Weights of a small transformer language model.
Size: 9 layers, width 96, 2 heads of 64, MLP 256 GeGLU, vocabulary 8192, 1.9M parameters.
Architecture: rotary positions, no biases in attention or MLP.
Each number is 128 + 24 x the weight over its row's rms, rounded and kept within 0 to 255. Layers, rows and columns count from 0. Numbers have three digits each. The size before them is the row's rms in percent of the matrix's.

# v: layer 5 attention value, 128x96, rms 0.185, rows 39-63, columns 0-95
# o: layer 5 attention output (transposed), 128x96, rms 0.155, rows 39-63, columns 0-95
# q: layer 5 attention query, 128x96, rms 0.163, rows 64-70, columns 0-95
# k: layer 5 attention key, 128x96, rms 0.174, rows 64-70, columns 0-95
v39 097:120158181176126120122137114183109169128155140138156099131136132145098132172137113147110103104129125121162155127157134158128080116127157128098111116108126157127143092096120116083097101092151138173118096103170118118128125075140087109139132126165147103155092113110140121121111156146116144129
o39 100:142105193122149125160104093132097174131118133085126110075098174166124129166128129130147145141147122117124167139153131156144145120150124103125162128174125087142118103121113156153129122142148115149065119112119155134121150109146123159111153122139132152126128140134139097195110148127118136080
v40 102:157139082065147127107130124131123116108081098115146108156103141141142151097148123138103123104159137133081165103126116116119109139132115087141149110133126126137131112088145124146112113087113210142148139135162135164117166118120159077153088143111108112142162154142132146144111131113167138120
o40 104:136134124124100149165134124153109174108146132131123115174134168073113171147103126141120107119109132150151161135095113101134114133128135094161133135094088113117132142112124132129178134119099114145145085106088140067130129144148094129105162130115069126137092083154116102102124119154097153135
v41 093:127120105138129127163159161108102125158140117129136142119118129119152115081142129126154152110075115134130106111152132153100062129163080069169156134102113083168122115138099110134144127114119132076135160139104104175096111127127109149143120134138136112163099089152104155124094101130129120134
o41 095:163108140164116160106168141138121168170102157127099118131167101145119129156146148144097119087136108155109089135133111107134113143063145104133145092118133143127124154103096102112139147120125122140110088188141110161102138163152181099136123159099128131104137104100161146130146139121140161126
v42 097:145114106083149102103130117118104102153118136139141143169111137149128101125161182136122101163076107177143155123143157141145145109126125141134163082137140164119121127112116148136138169117104106104112114126097111128124065138107169146154094118193099135126128117133133154098147116107097100147
o42 102:126154113103147091087118171139138118169112124094120160147116107109120143135086120124155122110175145119124157111181120130134143160117086134084146119100108114176147127129089111145125169140135123149124083099152089129141113153140136055100122131121122134142120132139116172113154087147114136151
v43 102:079146128101103136158162142106146187102169124097119122114111140131158122122101135169135102138183137148158103116103111136134111110103106114130108136114061168125122126124130096098123095126105110123139088141164115110077181082127122146147156125134136139166119141127098137118129097110138111115
o43 099:109103125160105138128100127140154138127138106116117137145134129121150133175160132096156130125136148130117114157078078156171133161144173116099118105155166139121137122132161113110144155117119115173104178135157139127177097122137118155097133129096122107078098137155152112115141141065150161116
v44 118:153127143141136171090130119128150168114182167102136106137127167136148097080119102103130111163088168158090145118123123149133139143115101120130115141145101114142134122145142129078090130155111122119107116114109179123127093118126094164120160066132131121136104106127145132136137122121083077104
o44 110:115127172147132135070139125146116135097091174097144120121150126121121107188125167074136104122137143102136146145139147138104117141127114135119095085119169117113119132118156101136111114101131158133105109083153099140114175103104088098139116159122158118137160113123145116122147063115120100151
v45 111:148132140086128138151144186122121115124129092125127130103147127174144134125102168178111098124121133108148136082105100118145104139148153131131098153129130144163142121079114110144129087104148065108116122151159170154119141131141158159110109171158131139129165164175106132127091147131147127110
o45 108:148109122133136156157117136088082107151136113128147121158183131133168136145158137130099133114140143140132094135108143192156115162113088115146148089143106132172112141147144107117154108148204128135164148173139129109148118170150099145113152102132131139107110156117118130134153109133111172117
v46 106:126171138131126113121131139114161134097132192146184150142119108146122137162093071118103134151134159147106135140122143090136101105085137107114130137150109125115143091118126142159114113118081110102089100112161161099110148115079107137143103119143131152138105105082133119123155083123118084126
o46 103:169143107136093107106128142115140113139128185123116096113114133142115095167124128112142172136118140086074158116137100105146124146115111129141156114130108101137084106125088129121117115109074113161162158097158119131157130111118102149111153147140125121127105133158130112122076057102121097105
v47 088:128126113170146124123090114149141132116116141132194094106151160131126117146110156154140134124143081180098119108107135131124139153145065140135124183112137128163145129064177130099117096160124134105112131115123122172092136105113135124095116104123122102098115090141108113125134091097132120116
o47 087:102118132159132103116125109123132119113132122109095138111152190126158180166128084136145119114115102093147145135173160100147142145148094115115095136106110159075125162142144112143129152104108141114157151176132120158091159125140131109128114175141124099149097085114124135150151094144150141089
v48 090:136124167140134113131121100121103175129111134122140104145120116146108146113090154075134181118117100106102101136165155175108087124123126145147148135090118154183114153147136093124131117095165121138099093119157095118114193115090127142098169138102106127122129134109138118156144140142149159143
o48 095:097130135135105126147117107128147150178125160112168107089170153115130103137151114140145080134095115129183168129099128148141145129134115118176117138139101120103139087119130106121072134099135135128151109140145176155110085088118139147140117187075127120137164125120153126117109139148103127118
v49 094:128117127119109140133100147106132137110118123117095133162116158116115100162134093114127108112139134115124098133132126138158160102095110127093165122167173176108126176149130112128097139177139133125162099096070115129156070105100128160145172120128093126165159162141140158154124108142136096136
o49 104:168106144117157125131114160125132089129158134125131164107081078093118104130122153098141093101144167094139132095143084121119164099121157110103101108127149100102192167114111116139094153117141132135134157119105139109168155101124105159146128124122115123111121112111079143154122103150129128171
v50 095:106099130131164078129108116138177130148096162102121094128103105117136147127090117144088127163113118160139118114098161096129127139152142178090137105139141135125104123158139083129125127095129126130141116153114163150126112095119133136160119151089187126131101058090142148126096146116138103135
o50 094:143085158177118121099142122107153112129105131139116146168103115137122154140136141112189131125128063107142134145140130132129149136118078105133134151123129119134120142167133135068169114142127082122125124116158097142115084103133151165158136151117129121176104121118108098108096111090157118175
v51 104:155127056113159117084110127134080141169093120132155129144108123162110142110127149143103092157095121118156109103110127153137114128114118153127126132120153149103130128082139117130122178110167159107146149163084148120113121136144137108148085172133102158107119119126130144162141142140175169153
o51 114:107140105127137102102136139120096152180110142146110127157118131167123154167110097146119094124147109171135125141161113153123115118164123128108125156094101123154132120093147140130109166101181138139170118116135129099112121134155119105170117138148094147124119127161120112069075134162133190156
v52 079:159122151108128147131134129144126155134130120134121131151114142130129196128115114150144139137036143109113102164163128137089135116153095132101148126166161110065116140168118160132161114128169126132154096111143133103106088128122096119080107099121117125132145107091148124117116165135127145110
o52 089:157141119137109096127175120180103113122068168161131081093166134130129113088151109151123110146141087110157168127139133134186156105117144121121111128148135118136156147129146127126166139139126141096127116073127110134165115107119120098151140109128189148122170134111126152113123117133104106106
v53 081:104186133128078141116114116136154206171107130139139168086124115156107141093142108100142104119152141127094136087150152123110100148109136116144135118145114123076129112056152124137113145098110153109152134136141101119112127109127116135126092104157138142105106155125100106098145121112139102111
o53 090:107132096125093107128130133142100173105137128102128134144124110157074148171140101133125149147133149129144121109164157112132126152121149097142135120081120114108138099119144112179132144131096140150138158104143161112148114115091092132131138116131094136160104118087179125143112132063104154059
v54 104:130126154111160117152175158111151119104162151138129144135104144156162114083155138072127119143113164152139123138129119142143099081152143106128102113159160107104129110111097112165108132123125095114078146147125155116103152149124140129171098123110137099155128152138160172078140103116098090100
o54 109:193171131122112147132108161153152139166091096138135127148149123118135093174119159115139132147122147131111129098152127129128118139129163120129122052127133101145091176145111102119140059101111118146112127097151092120100135178116130119093135139112119135124135135113122108098135145099080132139
v55 101:152136155116127148146103162111148107158093144116126141117119118135093131134122095136158176121108164155120099131120149113143129112090129136149156132160109195112117129138112110142143097134139130167093121135108135127134115129072062168101169090134133192110112134099128111136101151141088118117
o55 105:166137104146121121120106144134119112119146173138110119126108100146108138134145119130170123138105106109091152136119112144108158143134107133129131129132137123120135133137114099110081143212147129124164106163087117099157130095092109118184127099133165105141160119112156139144112081074080113095
v56 085:151154184142123112179172154101109121173125129122120127116088139115092093085129183103124111116128148108114153143168081167123103122087152119127124117137145136149122123125110147138150136170128169139125155117120094111169151188108131156118106105117123113154091139108098132108134129143124143112
o56 085:183171154107129130125126125166117133149100091160109160135140106121120117138122093136122115127146159148091156161146127115134100108138165131162148130110160172098135110135124124115108162166128127164106103115106115123100159144134147163069097136088157127148154152085135144111145153109156150081
v57 101:117133115084126133126124115125100096101095105141126132108107103094116121096101113081113146162101161103110159112130104113127141123115136155127103109138172153071155199148146109125138180173155162134189133125154106115143101127154136121118107140126091130133132156122132153136118143153136171140
o57 098:120136101101162125131125138162152124130104139166139161126106150115079117098114100161135123135158125166135134125134127133069123087101163113146120111138136150132134077126127161151107151118117105099159113078097171125182141152109120144159109119139114149117145099154062135111132136142093127168
v58 092:165156129145095121132069115075147095153203113142107090171128118089111125156174113124158137115111093162114142155137123113133167116104133118176127121129116105109158114126129123114105113129138138119112112118120142108145106126129114131128087152102148149130109131136104069114146086117108147162
o58 092:132131165110116095095124138133111091101117123110145111128060087126138127135147148183203132119147168104129086120158133118111116137154103165118155121131132155126144155140106119162112112119106157146153121131163120110142153102117136120178135151137113133102142085118169131129144120130115128068
v59 095:160135065088123091109133128114117107172105149138105134089111125135083114151139138134171145138089052139126100105128127103125162112121130103137128101137124133130131160138097153152151109143110115127124099155123113081117145144103146125149140125104147156147106097105131181134162139130119098179
o59 104:103160147091145122067126146118125088144145176146137111095132075109133135091121113094181165146122115130122117132111155106127116105121106113126135107133101160129148150112110140124097174128106115149167139123103113105127066181123144068126117125146145148143122122137158121125134140087120125161
v60 104:139127150089113141123073138134127121132117123154125145114190135145141136149114104149130125107050103120100093122125142108124167120097091113183130121138166137153163088130172140109138112158137160097125121116105168141125138143160114084122159111137112140117150083140113113147154137123118098094
o60 096:147135140098116106138158180120108127077166167092121125103123130136130100080157091122112122108126117105159100117127137119132143180139097101140102108117132151136150144136160198140098137149119131129146092119113115117135139127136117089166147122122146161119130110176153090120143104185138131090
v61 105:152184121137116105116151131109131143132106117140104117090127101153100170146156143122078121167166139082098142135122130137101083128119162134134161107096154095144147139092137119191141116114097161158111152143132117132076150129095131123133116139147085153102124135120158119152103124174115142118
o61 111:159144094119141147141146107066109139139082114144121108138167117137094154153155118143110146154102157145144155060115097109146093137135114106126102135120088131119116061094106123119093142112121103176146106119108163129088100155116093169123145138144123118160131127121127138110101120141127124108
v62 102:128134105165140083088115114104129148165154111132176108128127115121114154106135130122155092098159100130168108134110117161144134152135126141149134164150108144187133136150126120070116114102138135141184146122111153139090090162108132110144137137126143156105078150129128117151126149148145191150
o62 100:128099154127142107111113126131115162136132120125083131145118073160137143121079111150115102174143083136135127132105104124110132126158112152117156098153122126107107126085171156088115168130172173133159175179134164143106158108153129103132143158114131127135123084148143114142128159119166129142
v63 113:139121128111137123064142098149138159121129132120166141102117125146123134148138126187131114138118075117121100119127147124115183122152090137169142097111145092139157129151129166141127120113119123142067148132113111123102157161141117103167120100142090164093113093112141122095165126152100080119
o63 110:136141112111149105122138154120083098074155108096151104097159127112160149139134099091134140139104087110128153078135135102150107137143108097064139146125146121147151109133144154131106134098103126123114117104130146126092107170147135052133138133146112124150145148128154121081112132125126080100
q64 097:128119146133112137173183163099087128151135162132101122146105133094115125148130133149121147135126122122130110090081102107149134115112108173114147140171133157143106095114155126104157154162153140113088106148130135118170185101138117157100142142157101178103162139140149130103160156114158130114
k64 100:120164125179109148102165164140116158130144167109147099141108153085110130142139092155127174146117167103113130164135131132119113093134095149100081129137107114119087090123094151131128143142115116126151059146138126137116117159158113151171135136138109159115102133109123095110133138145181119111
q65 083:066133127117125111179116123117111114109115142080096161157131080128137144180133095149169125082114142116109164099171119136103138143141120111173096152116109128137105132116107123149123100125122174137104146139097118168132128127157130128135129145093169072130109150102115145118112106139115162108
k65 092:161112070163145149098130112058114134160150109139077135138142104088117154094151139137138155161125148096116136156106132128132121142120111110097100095114110120139121162183103138141142126146180110149148132147105168119141123131126142092168113126148142107137148169111126076143133124154120145112
q66 079:094138101150105107111118127137134114131111139119163149121147126132102116104105141129145143105162121151147165120167095131104134127089096174112140149150127139104151133179122065158132090093091135128085140128161112119139162152101113104118118088153162123104105114086134133182148147096144117163
k66 085:163142117130126125126119140137114131140123132198134119078093090138098122090064108132110103140113134123089143129190119123106084105182106097133134133143135129105089129140127178112140130133142095119164100116123144118115115150120167160131101111115163139124134149153116145118140112139164171154
q67 097:113110158148112103124142120165126108140144139133126108147160130066123165169164112137112150108132155102134087114136082145132149080108124194143148111139126111187112099149112106133092144151116141163145085146129129136154127076130132146096109136143119175098142102137131117110132132140134120087
k67 106:157127127115124112204155111129149113139094100168135138125115133149108111096122170093125107121084136161140104146110110160118110154151163092123107124143121125123150166131158137130122124105120087109132157092135132136086120124050102130141135097123109114138148072155112152140132110146135124169
q68 076:123109134128142121125123106137101144182167137133139062115148134107118112193151133091107111151160181112148072146131140158112149109146134169123113123109160118163144106144144107159123136138141119089164119108133152102137142116149134132098115162134076154076143143148137137126143112146147101113
k68 092:141151158137076104150105157141193120129116132147124160162148136129120135121129139097071129134128156115127140105133129126104133076134133043170112091110097130110120107158126142120103091135123149086116137152119130173105109177127092173138116105147120154137130143127117123146129109111135130134
q69 095:133149171101112174186164131116109169163149127159101135118120183110109131124136122100116099149121153148140087106104162125142114141132171142131112114101121152116150108110121162137167120126141079084122126096117162104136142094139110129118149133112093178129155124184122107114124120149152117141
k69 078:130118119128117150118118122141160094158146175106108135137139165143106136096164160135107134135158128113098143150155129127136148154112167120190150095130107112107109109150143158108112138164136130123182099111108150136089084152104130137122102116170099112148131121114096131101073133167110074115
q70 085:188122146114147148126115115147153134081092106118170148135131063173158096104139111128138122129125132141131125119089150158107111181154140122113129123121188135129146145128178119138122151130136156081108163128153112112115104158115142100131140133162150077157132115112123079101135111108121127129
k70 092:112134115103093136114141112142100083134119117115124077131133092140155147175130108159164165128123161122108152107159117124162144087120075157159146101132159088200126102128111111113140178128144133102124100119119130125104116158138136148129080131127131160164102137109150145157137102115125154137